{"vocab_size": 2048, "activation": "tanh_gelu", "norm_place": "pre", "lr": 0.00784, "beta2": 0.95}
Each number is 500 + 25 x the weight over its row's rms, rounded and kept within 0 to 999. Layers, rows and columns count from 0. Numbers have three digits each. The size before them is the row's rms in percent of the matrix's.

# layer 6 MLP up, 256x64, rms 0.198, rows 0-213, columns 0-63
092:487577506469497519481492479514512511527527492504499499482520501517469496500499466497507492526560509465531448465499475515487533523512490536505513491492462487533505484486555515448533516478493517
108:538506459475519498512576500491548483534487512499517474525516500545511460511469472525520494488493481489493475498518487524469450492493504503497503502532531494531515497532488480495498511526448555
114:482555468492481519525490471524498481515474503513521485499478536498541491539447455513537467482528497520507483506509468538524487472542488504489504501538468487541499476475469474522485502493474461
098:539524493526512450525486492494466527512465502531490532486507497520546444487479517483485474480454493522466525514513487477509519529485524517524534470499479499496560553504501515489497506535519478
082:509489498546485484513498527474505480529457524484516556504483478467515484493552513468503498508469461529522449535503505504492480483499529496456529475480504487483515506509462504541462469494546495
123:484472529516512467514536458473468504496499520503504449498523474543537527530539460508496500487476508495500552520447499490501497494526502522525523476500522505578484479515490501525519508475499507
095:517506526485514492518548488491502557500499515467532490509514515486501486515487490506527467523523531507507493538494532505467487505523498526462564501487506509514396507509534499499503510499474475
122:544496506529521535486546544504507480486510480489523480466510451530508492501531496497518560479513493466510455531507489499502469464517523503512483532492544509469491528469539486507463505456503496
091:506444522475533472518515548508499522482551528518524507516501491524489541505485466501497459469489530499462472522496490468505479526497511578497510489491496522503530524500487489506512469551484511
109:495484477511481470530533556504461504522505528462522452499511503512520530497522509512504512504566535504521490539492509495466475477528480495488498501505520549552467484517549509518506486478501470
099:506500503514512535513538487488508494493543501476477501436515482505516484544442567495527518509459455479518526491488499489483490489456547508507522490518455496508509510505531465485532498487495510
094:518493512497486506488479500493493512477506530495437442488541512508481515525515512533505494555529497517494481448505532481483475541515485520480508499487515518487485524498473436518444512499543493
102:486497497489506485494504471499500462505546563499531524475515534530517537527454507469518495558497514527452497511505506486482487523491533556564495512511497494505517464514477507523495517480481494
092:472471493518516480488491491503487521489486451491470501517473493494496505516530513504497490463423506580479523500517499527503506501536477482499524523477508476517479512522529493561471523529535476
096:513493568531503553462502496532472503481510554525519493495482454505499546486468541499517529483502540501509510507488490496530464503494491507495505509469513455518486493553498503500483451526485511
114:510510476505516492463549503517487513502497502521497503483558514482502520528540535483497506513532456515498547495519453471502462477502526489489509523479491500522506567455555488527516487526501477
096:505463473490560450498490505517510498490482507476492472488561489501517494545484516500549503511484541469493536533486475483508513490492545526521509477486504501515527519530494486508553509440503506
111:508544496504500501480516509545483497510505523478458538460483456513470506503463455563507473486514497465522520487498559518504480486535484530506498520493473466521505500457470466512502493479475504
099:532493516489498501458529507473521514506531490482501557496472514527510487513555565521544485537514514484479512517482505460537511533536482470495463515525489500513506480514472502540482493495496544
112:535550478502474458516488428526457478487504504529490483506471479493491480511504502501521478512478518487500504525479499483512504531540485506502530513488570497532515554519511457509504491513524539
092:500496516443492506517526514517494508483495486533449491516479501523509499504489470456545512496459468486445482453514495477468455488485494486487498541503489520534489485471528481508529548529473480
109:495460511508509488442513501452486537503560511490521541523503486503492517486502503467562495512504499486522561503487490495466495503504516452520520487495501541503474537482484472514456517522516480
115:537480485479509487446502508480545474496518490484459481513476485478512536471444504519491530515510489547496472544486458460472501497531476532489469499523513537502514513466495514549480517504486505
083:473516485518491489480499570444481470552508507522517471484538507511493486501475491483484495515529531462505531494495475509483508525476487483544500502507503502519472507473502491447468561536525510
114:529490484539504526502469535502492484487502509474481507482481451496520527487536529494512476532508524499465513494496499508432497509489511517499482512526514476500513514489453493497518506534403462
074:510494530559519523503551566472497506484498470474532551523476484490518529488464456520477491505477513500496462519522532493490484473506498514466525504474487496505552501467469502509499498498495537
103:492492522508535488480485486508521496495536501479531465512468473577497465542484500489516509473507497488489503540497506472487559468490525527502480458501433505532509499509468497470538508493496491
103:525511481539527514512531547511502534467482545474455496523489550466489483486504488465510486505492508489495479489548506485514446507525475488452523475496491478471500536520491507498497528559513501
086:522467495481510499485476539519458540518504464494480485525500497515529518498498485503510508537488530488562502504487463446522508460455507554491537516472530489534497527498473497524467468502514482
113:523497475495523492472542489442566503460503517471508495480491537508496529522519520503536490524517481530469487498498456496523476481506474483528512493510512517494536436474494511517525499477550485
098:576482464539494534458517516495472518471521482492496520460492503474490482466506589535511474456490482514521516520506496500515506503531483487491500503502503526501488501505448490516505529484504496
103:479552552528522489482519507506467466508514514471478490499492496465488469562474481503469536505495516529472473452490472532475479507453479485505518485497503517509525487505516511463533551511505501
110:518491529546473513486466506460529501491517529443504494526510515515480564437481540496502477510506541498486520502509485485524515503468495539463520509509496549488485481530488504493486539510477487
102:530506446530512422510502479465488495460496499490529497542501485482497505493470461510539490523485493522503492493500557508496478479475509562486483474484514510468454510514502512518499518519473526
112:557498555487510491490544524519488510480501484488501488490470484483516497502460500496531527505498466486449523487468453473544488520439471498463539529505521494515501549486527485510507483502508501
088:495519494510468505499453447513509513469534500497524500529463480489505525473519512475530506470537465504493503518484446485492496478510509496513545468459501471565458510531486495520515480486543501
080:538519504467499481494521548491544516478523472506491498511533535538499470512481510479505516541537489471503536508530502451474481471493476495488482474442502469490462491543496499462522488536492492
055:483513518527462510485567528532516510544520452517486451520498522484505499531496485473527507531533532503509502496497491540532535495501561538503465500514480497472500496471476479497517519488468507
112:482484437504489545483512506482513487511478515470453503507530527516545442507505497504499501527502500509474542472434508486456496506506494519499490513511484492543479547487458497489501521501456511
099:517496445515496492525524504504506487504505507471487501446499487511506507504456543556475478554506503542446513514506497511480514477513472496498525491508517538489534486504474509521476528485501426
083:473497483475489499515509527455511515503498490496530490526508487533526491490529502510533522465482491513496531502514514535529454501537524456492473458510517424500447472504503516500514491551465483
100:527532517554511479536511497482467498482537507474484454490509501533507498570520539486480515545474477508479496469505462461474540494510506498487508474487513513477475501535492501482478521530540494
110:530507486540554537497531482436469484551501517478507518515486507490502514526509473511511477462532557508506482541459489543504482469472499479525523530504487505499498515471471497513508495510493468
092:512469514475508503476515555502498522479547477533498545494501504493500547502496451512476504511510530499501516510523479464473524466481527503514467488489507486528555553442502482505525507519464484
100:526479533522489465516453546506495486466520554478483516537505458519512480511499501542509498523517490568492528470507508524534482468504480537492527462506541516495487492517487514472521489520523501
088:509507508500475507484477520546488477499521485468510493518530472506524480487433473502523490496504511515527487535454567471471496503511497483483524490488482496508473499493470477441522513432518494
110:483471515519503478494516489468543482495508524512542528497470494516485487450430513514531497476520527478467488481459501475486500505407474499543515513496477495522499486493517494514504494479480494
081:540483463498529496477484515525516524524474422531498501472464521505510478512485458493453473474468493573501516485508475485480500494523506491477507525487476467517460518526511495487477494494477509
117:553518478470531459490525496508518492529472493523472488454537547505498487503493519464509504517516503526517527461486466523496461485513485481505476524543505540525466537518503461514505485537467483
088:506464477513497485502490565517496480483474510506554514467472518493484457536444493450506481518467526482492523516491523476466490501499464505498528523471487493482521516491458507492517500457463530
107:431523484491492483459458500477550499464481491497474466529503509463503533516514532459500488488504499477465485509471511460519495490509547524529504473469514515535499476510543472501478484508470494
109:479456499534524477488476534482506489522534483530532518506531487496491493521485525528525471510513507515502532513527524466537471475466527531534515471449489477518497508490455534502465499550466503
100:467507517482497467509484524485533484488498548498507480538451495515573454507484464490488534490547475459481453501481488500531493526515481525539508495503456524501488494504508484497469522491486486
076:490496449502519480479501523532509542506511468494520494495491513521492477535507487482482532423491524538469489481510499496510497501474529494510490512543476484507523498555495541509552464529540518
102:487481553519493504481458522474526453512525507505495527486520485481510487519499461515466512516504530490522546521471533491512511465475524509532524484489462503518465525455479500520485548480455533
100:489507471503517494501498518517445512513513497505540496498529489554497509522500536481505485530478516498485500481461506480501502520510553499531529541497533545504461454522441473499518513456536478
115:485517465485482545497485540508557514498488550506526482494495525502510474513486478551527468496501507524465501492481452451497539519546525494519512516498471527504539519460512517464499490482513493
087:511517513476459520518505542498508458496538496490524562468502494469495475493507515465538479494455474495515480513471510500476474492528476479522534486470432510499467506505495502487536495510552515
085:490496487501485463505491498465507472506532530521520471454525467542478465514493520505458487528489516485468498542487540502510484509440494511517504492494482472506561469509452533498502502483453502
082:527473517469495490502529502505469476516548532498493520514520497480481458519441510495470517512487570484498500470457513506510521475454488512461511507474509505517522529474483477466465466535511497
100:501483502538526493496513480472478456505510494529511496470489519530480445507493477505575504531438514488497501472479516480522477502509494523524465514485536464489536528506470505516548486513525488
110:494542461539520515482481474517514510528480504469479467506503533497509460491516594514516497535482476504500480532478475477500481500521494527467497491478492475511509509535491531469530489505529456
106:512506495528510437524531517475462484456510541514559484463509432488526503528488473487503511513485462480464523480472453523506485526489510499489487491481503494477479498512496484542501507527513513
100:503467504479485481516497532550480500511455536509503505484534504508548500567491518503473498479470517557463544518461492447522485475513541488526521519497493494514502522484524525501517496509484499
076:510521486504489496506493507508522537523482555522528462491540499508498497506516452508493509497467495487464578520489513486483484471501499540465478507517534489449502442514465491499519493540479503
074:465504541512506490496508483530535514498460506510500493468460480512504517524488507522514529452539549456473529523435503484524506486515476496512515515480520526530476468542471525481499504532521476
107:513539531517509484487573513506451471497501506497601508508485491519489500514508492538555511490493492529533468517496508493541527502482508484494510502503502463476504475483532501501493487484476505
104:518503439530529519467496519501499525537490508511507548536484489524515531504487481503481491481550537518539517500501500500515502502486479474465513509448517500536496467445479486531500444480517510
096:489471480495477553550519481488525490463526477528539481495518486502475496528499509459527550555458514506540536482520503492520478508486503466512507480505503518465499512521523456505530514474473490
089:500497505500503521497539487489462540538487488506474478451544515495518464502517528500488504513520516527472498489520496478548509482501474529502516488484482440524484530521536521511477499558461450
110:560484469526526466464485519537507491492510502471514485512463521507486526489536508474505515519534494468502492495493523465447532511512516520461494489486496469513491564505530470539520502497465534
106:518507510521481479458504506505499498481470488485544550524487517482463485475483543450517497546491494495475543488479506503492482486507513488501535458530527562521508517491499559508478535509524518
109:503548470503531462497480525485481455483496479507484493543523456474492462550486564504543504531523484528535513514504467512514485488517535525517527502469518472492478503519490494498480529509522478
090:552504481476498486510487492503513546466546471520536503480489532524412521531515467473514522501468478523498479485518507489485500520501504496485506516509477505482479509457444505508513507470530472
104:533459533521473519536526480455529507516507514466513478482492525512504508510490508503541537493539497486493499487491508473528511557536470526492487454522487523501528447473547489529500528513525506
087:514535471519496503509500541494513479462464496534516524471539493499501482508489503483511564483501532516474495538523508518499499495507510516500482460549511528492522498486482511514548498437492569
100:514475480484493510519484503461510478509573518534491508463483493521505514488478521496466499504422508510499528513495462489495495530501508526519501492496517528479527508471513552499518514521515425
102:522474490540488464531476485491559485489521499546487556507511439499515496500510473512498545480539522491533484513440507507486509466523467512475491460481515500495520497504513515491513517475489535
109:519558526485512485514474488501505482502471514499509461487449494509488470499539451554523535511505507559513480472527473531479477465511464517498489488490467511507450510512465507496483494503470519
099:490495494465496520498489493518532507526532499506513531414520568494479482522502478454507491522497494472480500492488464502513475503462501518539533489530500491470495528484539449482527513493479494
121:475508499510522537496509541473498555501495540481485502437541507527511489436491514485514517513508542497520520494484515490526528495476538505520542503534449497508478528474527514506499515464489517
104:502465489557476499475506479480482536477489500450544482486483476480528503513528538486533493542514507490504467497490545493504521499532466541515521442498528478506512476524471507469470503514471512
112:511480437532527506492507499506489499525502469508499533551519512508494503488502462499520499484524524517514502507509480532490479515481460466498484518485500516505523534447431502497498547547487445
105:463504461522491558500477484503491511503475484491539497551502492513513532470499548472540523474483552502489491471514502514503513551553498510493499493489506517462516469528525495528511535496479461
094:557472495544513497486507505473525536445517529486483501521510507527489494487450548519489479509484472527508497505491503513459484486498471503531517493507534520487480451537446460531484521496500485
083:485519527513474482520507506479497524447513471494527483486498506507468496547510513538505503521530549466502507494523525497560439434497511490505523501507512482488474502502502544479505553521502517
098:534489534520484497469506519511453473453507477526486509507499479490503458545552543486502476467523507475516533472496531514515509490503447518502519511518489492510507494485496444462503546520481472
092:510532489500484481498503508512488506479540461496526511490536487526522493497488508485469481465533460497573475450506465483469526496524558508496524506493468486528450516483483529489514546492502502
112:511515545478470527489516526474505499423534526501476488497511485519463531492520515481522513510466463503485492495464496458556482542479517475523489488498493468494457489492523531496507546493513494
099:514517522503501530443526505519519516537486534496507510488500510549484518518510446469455515541499504464472485462512472489505475508490484479508490500522512456513515490451505501488529499573480488
102:536516556493512494482542514553464503510463492505509489517510492464444502523520538480470490480492458502491533488498478503524479490510511487483564482466516487530499519549488494522464508520509493
095:497513513523493521512484515477481469485515564510514512528475503506493485481488503505544531513510533477514498524465515463542487514514490510534517481494488552471488503479504494440575482497530462
098:487486485480459507471479484514449560491520541467481477473511528493489505508491528484537491529470500509485529489513551469504499502456500537502541498474487505530530523524480556483477507471503501
104:511534467546512485509474476452486512466461514516530481497472491534458498505511505447527503562473498480542511489492441526526495480498508515531517486524529490487523490508499508503508525482526531
100:511526430462471527499513517504514534480518504511519478502474513502529493531498520484534509534515502550464492484538525522472486541515458485480469517501494539487483491534501504453491516479540473
087:484527507493541464527530508488522515486534468481501534508452530511525499548501508519525512510494503482512525505525468510560486489524460543467500475465482480496510551539491480456520483501502505
086:461504511563509526470485494510503480502513499486519517523483525501513495528461548488466548552536534532518522461519491463463500465496467498489518514489486523493466505498477465490542482498519490
101:482514503479487483505512493454490526466505490542507486470503489474548468497446522505482550525495493524487462462507511489483474450484516511510564521518484496497486516492477507500529509446458484
096:512511515517526489446510487502499448488490524506455478505491485495505524494486468529515484480498483507513433494461485484495511486510515494449468441527482478555483496477476533505517526529509538
104:520526527449477490494479511510510456500489452533528502506523502511464476501465472452477495457507499482509485502470463505554466534518517482480501489467507501518475493484539501493538505548497535
103:438501490518495460517504515465493550458460478529535468497494479570503507498503487487538497466482516528505540532495505492500514507532457505494506517521525477477488557510486510512493516482503505
087:485525539527513542480500479500513486515482477483495444503457516522475501510503476494530483502483453494491532483531486442539485502512500545533568500491477521518507485522489492503516493555515509
103:509484510468523472469500514543491470460514479515496479464512491470530509545476517503517492504539495486478494507514516471501504492504503541490460491429502497524521516464487439533484538463482480
103:528513478509481477522487459521466520510506559519483540495497511512514498480516528498495532522483499540497520473511499533499472495527468533484561468556499550499515547531496506496522479493511527
087:482500511516494475514542525445553510480490483489500477480472488494509502489438485516493500495542504550470519522517543451518499505500500530462526518522499530526469481517516526515534477521480532
098:461484512505514486478529515503477522484471474435473526516515516494535532534506514529521538521481492479476521554502519452501494495500495529471520494444513464485480510488493485558507520511488521
099:521461516477498458508511523462531499502539506505514496519491488526513523527487530502495514472503468481454480456498440445485458468502481507488521524478494511506500506454452502485514528480505547
095:540486439458485500482497515505507495509501519494513502520504487539542527539479457480528509466507508493493453528471478493499529506505523484475491487485494486489553516467559566501503496481507520
082:524503492493505517484520510489474510483457477482490483487519516498493511538502483502468465498489469458497497503509467471468531508573559514495515520473459499509501497504488483582527534493499466
096:506531504541505521485581536513524518501483489479493500485535525493496460534500541489476487471481479482531478480504521497498469451485492477505552525500529520519466477512501491525447500522492497
097:476463491509516487483492523526529509476503483529523523518458495530450431464490513526536503481513499526472513485479495493503458498468511464534482509527487557536527492506499499530498474497470468
111:525528503530492500505496517526484468501567500492533527452481501536485506519513444477481479492445525516512477482512517518498541499514503524521480475486552467500540514477485484461484516502527513
109:519513453505478482508513501468517476526548508552515515486522511486474427513503501482508480499516477506503459501510493494507492546520524472539497514467481545502474481529535523495469551512493474
094:504499497524536463494499550505507473505511482499473484511483493546426507484487511523519528455495503487510495514502480494501499476420508504489501524517540448476512557535493507486501501515492481
115:502521568492534472489544553461500506505495497451466489471489500491495525522537512492510530469512554508510526512494531471511534468465476502515513513487500463488549506501464484497489499488504474
105:497480476487497526491501491432476503513513511548511509495484426535563482509522493407484495517499526496486514499513492503517523517496522494469498485501501516533487513494464472479510512509508494
106:562504499502487477453521478496496497480518477492448483530508517530516488505478461525514515496543502512509490441486511472510497450510461466498531513531522536498527501539504522516503537464523505
063:504533474480493480500485541491483456491517441497530472481519464469503502477474464485502499464526477431535485541484454509509497513466499475507528493503461500491507519533499504507524505541499474
099:504537524552508488498504526483482536460504494536472564487507500514516474465512531490497480492539525486505485518501486489522545468498488495492532492527492488491519471485514471521462539500567467
093:490498513514496511507517514467586526486491518547485535507524512476511511524543485501494542491519484515517519487508458510530500501495473483461473470471441485511499516522509520498486472539465471
085:537513489472527479500461497482509488473528448520486492477500476520512522532494525495489491524488548506455522475478501537527511517504477504553487463515513514492507525472563525497536512495461463
109:515524497487497498467498516500522495531482496505473543525524500508528510477519458461539510509529498519479527450487508542466515516466462474488507510496480430541552516478507509530496515473498477
104:497543528448464513509520488470497476477508518462510489471510503534483534525534497491478512483509534485490531477521440514532517505460499493514551536539481537505499505494470471509509494469514464
103:467476456522494520494504538458506512519480536531481513497519472525531501471503481485461536492488532510495473517463528490501523490535483540493508460490546506522481514497496552484565482508511484
116:523501511488545553482555482532532532466501510479493516486518483476511519519516512491536524516508506504482532479491481461518511464510522470518503496500470481440502521494488474518463510483503429
101:495524500501535489432502490515482526467472496531509463509469520503497544513541524509518503497485490514556512488451509514479468469491493513520492489497510451514509577520489484488500474502463490
097:482494513561515499495485533481455479495504471537557515525481512512482483483489513507492527484542519519470497484541516506513472444478481532482536463493530498495489462486446492504473516499499529
102:554478527506513470484520482481494503523471500454524490497532505455525511514510467492482514532508472504513522551501487483532462485500532588471459472469486484505491481496505494498523497511481503
099:529485496511499490485556523467525486454507530478466491476548488468474511533487517472530472454491504504558483515537513482533525518539511499489478519499457473496482525494521499493508513528500461
098:495488507496486480464493439502463502501498514485495519499551477493479462521503492512554488488502501542507539479477541520494494476486483520497549534490490422513476530503455509500525488502471501
114:487476513563505526486508535475484501534487493502490480540527473519508491514517534510557517468528478526497445468513501480499517468544454539466509509505491501502484473509532474485518528485472510
119:507423506517505535464466515484509525486482547486513516508462487532501505516482503501530498544523522539484540521517473518495440548484459497483498503453509465506489516495518501490506497492522501
089:544548448460523514457503488522488509540535527514488490499510480503495502507510502495498499508509472508492498440520492498528509528533509566513474470445524497519484521508541517510488467477519481
089:552557526495500451526475506503506494472511503431481466460517509490491456498484471503459511530487517523511503532454513539512461506499508517496493502501515511500478512526480550490505507509515534
103:487542488485497510522539518518488484491486458536509477505480530508467507518486484473528492463515551465506421498486543490503473522540502493528493529521484510505510497557546495505487505473501487
086:503513474520497518520475550518523523527506512533451514472489531563492510530501483543507468496464499486466474504502512510522498465507515480475503466499496514526501510560522533535514481541535483
096:528490496502519504478520481419506464523497488482523466520537507543463509520512490493541516516511507501480480504462508504520521498511545519508495507479459511513500480501511518452459528464513557
104:531528535523462497482516486463475503481533498538529478531480464518509540483516493468494521496501497455521497492490519537545469481501468478450492515507528540514507498456531476472464481489520489
105:476479464500507476497506525510531514473437470467530476496512489510516521521517465487561503561480517530539496513486484470453513511517481511520509469500510505509557525481495523509491518470524504
119:517484477526513511479489532483520499529497471524506462453493512497462485452501464486473498493538502493518500532487492513502501475516487538484488535470470546572550508475482476514469478471485488
092:506526512520504505479467516452479498529456521515483512465523557500479445472541483539512531492508520547482488502494509551518483526495485506464460462527494500476492519505498510526526512480528500
091:521505485507505493481456502503493463477473518566538501498498515524546488550491489468530485500500501476476504483477461494514503547481482537565538512461502501501470497490516498456516496468498493
113:500495513505522485538510518508536498462486498485515487498492521513467459573502438498515482476504514507450524512501489511484516509495506465554505437485507510501501516549476455502482533513510507
105:524519518549485483509470506507460484552495469512526500518503533549467481522436521515534513498523510499522472466489528512519489534519506491509493509547472513510489498516524498455523540505468524
110:518521508506450509461498504521510509457465519512526522494463497494480503466495482517548499506567478499467489489461534465508545532490474483500563510524495487480467517494502486509494519525539502
102:507553527497503457505499495506520498516506468504534540504488480537559503539505459519491486518491517502503531521492487463497506495499504503511497518488463433512508534532484489475559464467528487
083:480515493504451487482480529489503469503502505529500529491482503517514490486496502526473441515518512509488454503522532508548495506501486500518534496494501507494491487522535503429474576556510472
114:542462488507545473486481516502557503500528500502495508452502470494509454489472509475508504505511476513427519503469489509505499463518506523490494485516449500500525534520505503495560496486459473
091:459536520488515516473510520527456473458489541483510476492481465518475514528487483526536500524504519505512548480493513493506537481551513497511523568453487499502467496472481495510490494489494454
108:508496527503487525485520516491479508532532495486500535442520505487539466510511547482500503526475509476499489464473478431472511521517527503517539483530488509490503574475493514470468498492477508
097:485484487506496501491470508473515497498537498484470484525493515479520482498451539532569484498479516505478518506503483487519457526502454512472528505480506532515514467511414507491453512490475505
111:465498484559505509503489506501497542553491496490473524477514485478568499524506499477463497497481489533518494441527508460489502486487476548488547493475491472484521512476510470503511490545484513
095:497497519494476509518518501574469483475498508522485521502531466506506519533521501466510488532492484493522505501449475520496505542507466541443497496488509499527513528541490488448487553481526484
100:499485491476523524485522476519492467489524467540500533559445485501457554538507479519507540453492500493500465481497495523534493493506476489476531504492491486474489536480504453508478531475502504
089:537410466525501479489503508504502489529493553504491498517542456509473449501509502492516508481495497502526515517471466515523552518482502475490505474515486491559490503484525498482506522522518477
087:486521505519501487496466559481505504520465484484503449546517481473465497500461434538488486474491504490514482512520519471491520497498518536537491478515497460484493533516498487540539514471463487
081:493485524552519532485537505542498463510481492462485543537536486476488490557491537473528533492534542481499532488509452521489492491493489510507525502540523508532527491489532488474495526493498510
102:517529550549540502488531487483487541485478512469465499526479456480503472516514524504485487486449507482525502501476442463502475468529495478481505502496522490467542524541492483504538505493512487
077:488480487532502550528510517521497526509498464533475576512498471497487476510535503500485468546509536498488494450483506459541492495525466493463546492492505501490459484513469480493508515508491473
089:489530490513486443500472491479498497485522484479494487479480508485509532466494519464485516493509531465505499522508489482446549510472521511458537461468539524500527533525521474523495526542545519
104:463513454507494466503497510506487494464535508544526498460540522536497517482507501496486508551495553455473513487500517465531488496472527498511540487517533534488526505480524466525482496471494540
085:456498507503512504484508500510521499495522478533536573525483513505466491511514485480492527514507481503490479466507464526521517481523482514526490496500506498516496592465475467486468543466525483
100:486506501496517439508489540476487493504492518502515467533469479519551475515478513525501528481516528472490520501502497456526488480493468533532498453488489484490465527519481512457491540469541546
082:492497509488546504485515542475563484516473531480455495519478512526469482505460482551461498490452499513483529511474459508496486507472533496491502497510496518473521533540511502516469507528545484
108:520500487510483488517509525443482514490527533492528463486489508526504466559482495502511511520527476530526490546533482481482531483495506487493487484486464483501520532452493468438461519473522524
094:527509474500489528511488525474525476530501493537500527514500530498507510457487473531482500535502525497532469460502543553512492476497492534488533538472461492523519488445514498526460510473518460
102:467555481506482490502471553498509520487495509501535506501486485507529488495476471515476482532532505505496524474497509527463501469461499507459583510466492508502522487529532498482515503495460551
107:503540515529510457461528504499523517502491496477492517497518510475506478514478495495479496487509516491481468452531508509488485461473446565533498473504502507538516509486510497411498511513470506
110:478444447501511487473525518501507502512487518495527522470534495532465535461496490470505532504555511522503528503520521559532512478488498500483478469513473516509536501521487474529473516542485483
099:509503497490555497492543524488512503470483462522513466505495513532449494538565493524498498454492524479489545509489494510488552496504479478501518502477485514488484508497441477494494514534504450
123:541443486506526531504538500487525524456500468519535490510470501505509523507518446482473473485474556511532509482526510474496475484530501498519483488475476538520510507483475486472513551519532516
099:510517504584507518491494493451444516496498479544464484519492527497532506515487533539478516512498468528479519457499530475485488501490487533503494462499476521493543520486504483518486517515464469
077:518463509463530504456483516471503521566518487498449510482528505507470496504475488525479554519487518550492457478527488538479535481528536513493525511498486493536506525521504479520514508521521505
103:509506500428534525553546502529492524478495465498501486497491474511527545536478535516482530523486497519504511501485514477507471497519516500503535482470489511484507551480512476561496483464471494
126:524490539517514501527484500473571517544519485481488470518493488498517469524503505500550520470533500468502458496489480530475525507474488526526529501498495480570527521520522462496511522524488492
097:519506504504491517482485506476454472536503487528520482477468479488551452464523504479495532542512499468507437486461524472494520507521519518522559477487493533515527505507484530522510475515497475
110:512521497481472458514485482509562550468509502506521481555493535494513487539463502510513471494513481517490522491478513490514493524513473530475526492503465452543480465526498533534491526488466522
095:521492493515464563525475471533498464522474534479508502506503483474531503499537515490472522495515516506519488464464482499489467484577524480475490508480484519519484501494464459494552533503509505
112:538500514484507486469505499488519527483515505539518493513508505496453516508487546483502509505455516528560509487452516541532466497490472473492504525503503558505453462496544501465508514518468482
095:477467493516508469497481509495500495525531521531500501474472455494511505486510463516526461477483512470465458485483496479522503502471467523493522490508441507500466573520486468465533503511519458
100:547533475512495532502499495497531501452463510458476504493519492498531485502452477546517494549511493534504475523482487500504477476486493492479498505528483470472413483493512497501549489505489513
099:484443459505493517454491463500557470473517503476515532491456506525512520507484494487519539496509470514459513492498502510502493531544498519527491489506510498508521488473470532579502521487478496
108:477527487487479501499498474503524562512448476521523496474494551475480476489524519516527482502538474539506480554481521486511479538516480536514543466489486483539518467520510482528491500488514522
107:475535450497504522544500543497496532453523500536528489467461481533479490522512502524521463505496512532451485473515538494497511507512487492497520549448483522455508499524490502508492499501478465
115:539521514494477482493516525505465483476503470501582514495520502539429514451476558483535488537487477503507472510465509490495489493494525522496493535493503509501500500493481496488523524527477529
112:484535507501496455503521498472501526522509503479443498494447513484493499531502547506496523500523444515508445506502527485467448503494458521499499461532471474501491472500524510540482540505501501
114:521478495529485494471472516506525505467501484475534454508504478482530528510494517555572458491491502499449508502456507500498494502539499490514531515491525496534506484493488517521441507458477517
088:509498496479466560520454492477552471518501493481524525578482463523508494447505469497477513499481538507482506505481510471502503532486494530468506506481480513480456511484487510498547492496492508
110:504521532494482506484482522489465484516545538501463508511486508533476496517496504526520448535456453448487472484475476512522483481493518513493535478506474466555515507521541514463527509499522492
096:537562475505493483479492490507527479491521501518517500524485511501557556497515509513465567539492509497529461500486497520525474510502475524538523505501513547519502486451517534467503500487501512
107:530534499507475491516488480460514523521492503507502485474552491523523500498516569497495501533503476511515479510515486539482513486502493528465503530494476437515481478511477512556472541451507467
090:490511433508502467459506491494516527480508507524525518542492550467483500511475502473498508512571536493481502482520529501528445534503439499528486520477507501478497498510499491492489538486514516
108:509500485561517471540481562520505464520531542485513498487516464530519489545495534461518499528491448516459485484515508503489509479515523506494533503490499546502483471537509473508529493508491492
099:517505500523502492497503512491518504507543497528544490502529484534503498563516510485566495487522458511525530522499523514429467504505518549481527489514526478522489535494496499495500494475534545
098:485504489494475513515473539490542507557486508510491572487519427524511561530519489463499483516490503509514503467515490513507494489500498471479503502451508497516470504471508456498508502471499532
092:512552499508468512522481490483485443471491511549507495467465524523475494528479476502522508506477510510496519505501505554474490481536539483509488492519557510482500500517484459466499557506511458
088:490484482513478501486510491567474465507516466482509512464521472485493478497496490485534511486480546458510454483454527484509490511482524516453489537446515505516502501500499524469483507562489517
095:523477471506499494495477476460468510494576507504476519506495533485547507520490511450484501498504540527506518518507481513505419504478463535479491503508514508500489516511501503493566507474504478
089:481516463509527496530500581527485558499488496504497485511521477531506487547491498524493517486483506494464502473513477501517486432450499486497516525469516498511510507486489516504545500506557504
106:516500539512518475525504519487559485504535559500507519500521472499508575502509476484483502485474533492493502486457456510495527491506476491503511479499496499502493532473571519502518472509455488
107:531510500534479482523494489467530512492536459470485493525510475492512502501501497521498473506517485518497433511512510527508448502484477506524500539547461533525471521502515495528500541428499480
130:472514514516516485517489525477528516508494520494475490480539475488548488525464510517474510487515534487488524477465541531509510510492486527513555501539459538507485497472536479510498509419509477
088:530493483550518477496507525484499491491482503498484476519571495451500500527508474500551474444520496496478482510467506492499497527479472535498507494513493531488418482521461493484510525502490487
103:500489537541475527484470515485521528488454522507495518438516498509491424508530507548505507450517464511527495511492504521503508513523496516500525454501481488490497504493505491516467506521543548
093:520508532501493553539525499512513501521511510493495507511501495456519471494476522493479491487514507567505499464473467524505476498502516486464531490562532534536496519525492473529503503451517449
113:510473502528474490441470464496532473518487511521545531457507520484490459548499506510522514528493508496532487477498535492504490501470478494505541441518459502471512531495519500502518503513517553
109:527542469505511491516491482510495481513520491525496475535470501527456515518499505492517478535475462518465461504489462525524497517521502531488461481492552484546560491532448518506489505534505493
075:492500500518513516463463524520516515534504505521497559501491507530532489489501497478515475545462510461458463494463506503513486486482498518473482527505516472498516477512552541532527552469539511
087:491496503498492510508514520514529522491492523428527492449489531480493528481467509493449484502471504509501509513496502501488482440514541488509516483532486502536486571521506484529552511513490535
103:516479537508509464470484503516490484433454476465504443494544534513486529517531520475532510507497528527498494501470511527498445499480479497496491485529512494486538546512497486492540508497490475
109:495539487475477495480511475561500501454490473504517529528490499575463491504516487498489505497493478527467494513504554478493479495500474514531526480502485468467470501503516500497519502479485425
085:544531518540536469476494534515492523505472467504541506439476498497489468508492502454498467486499509509558477523536459488522529485495526518504460499488513489480485498514486516492481540535521517
092:467505507462499523495485508519518501510463493477491514514545528494466495467503538494484535526505535508516502453492517463489477519447529506509580477498495469479512503466482466482546522504493489
098:477504493497499518532522480481494493489491525560514517479489494516499511500499492452482527504532481492506475489509457494567536488505498571518493526447471446527532524488507489483470486496487481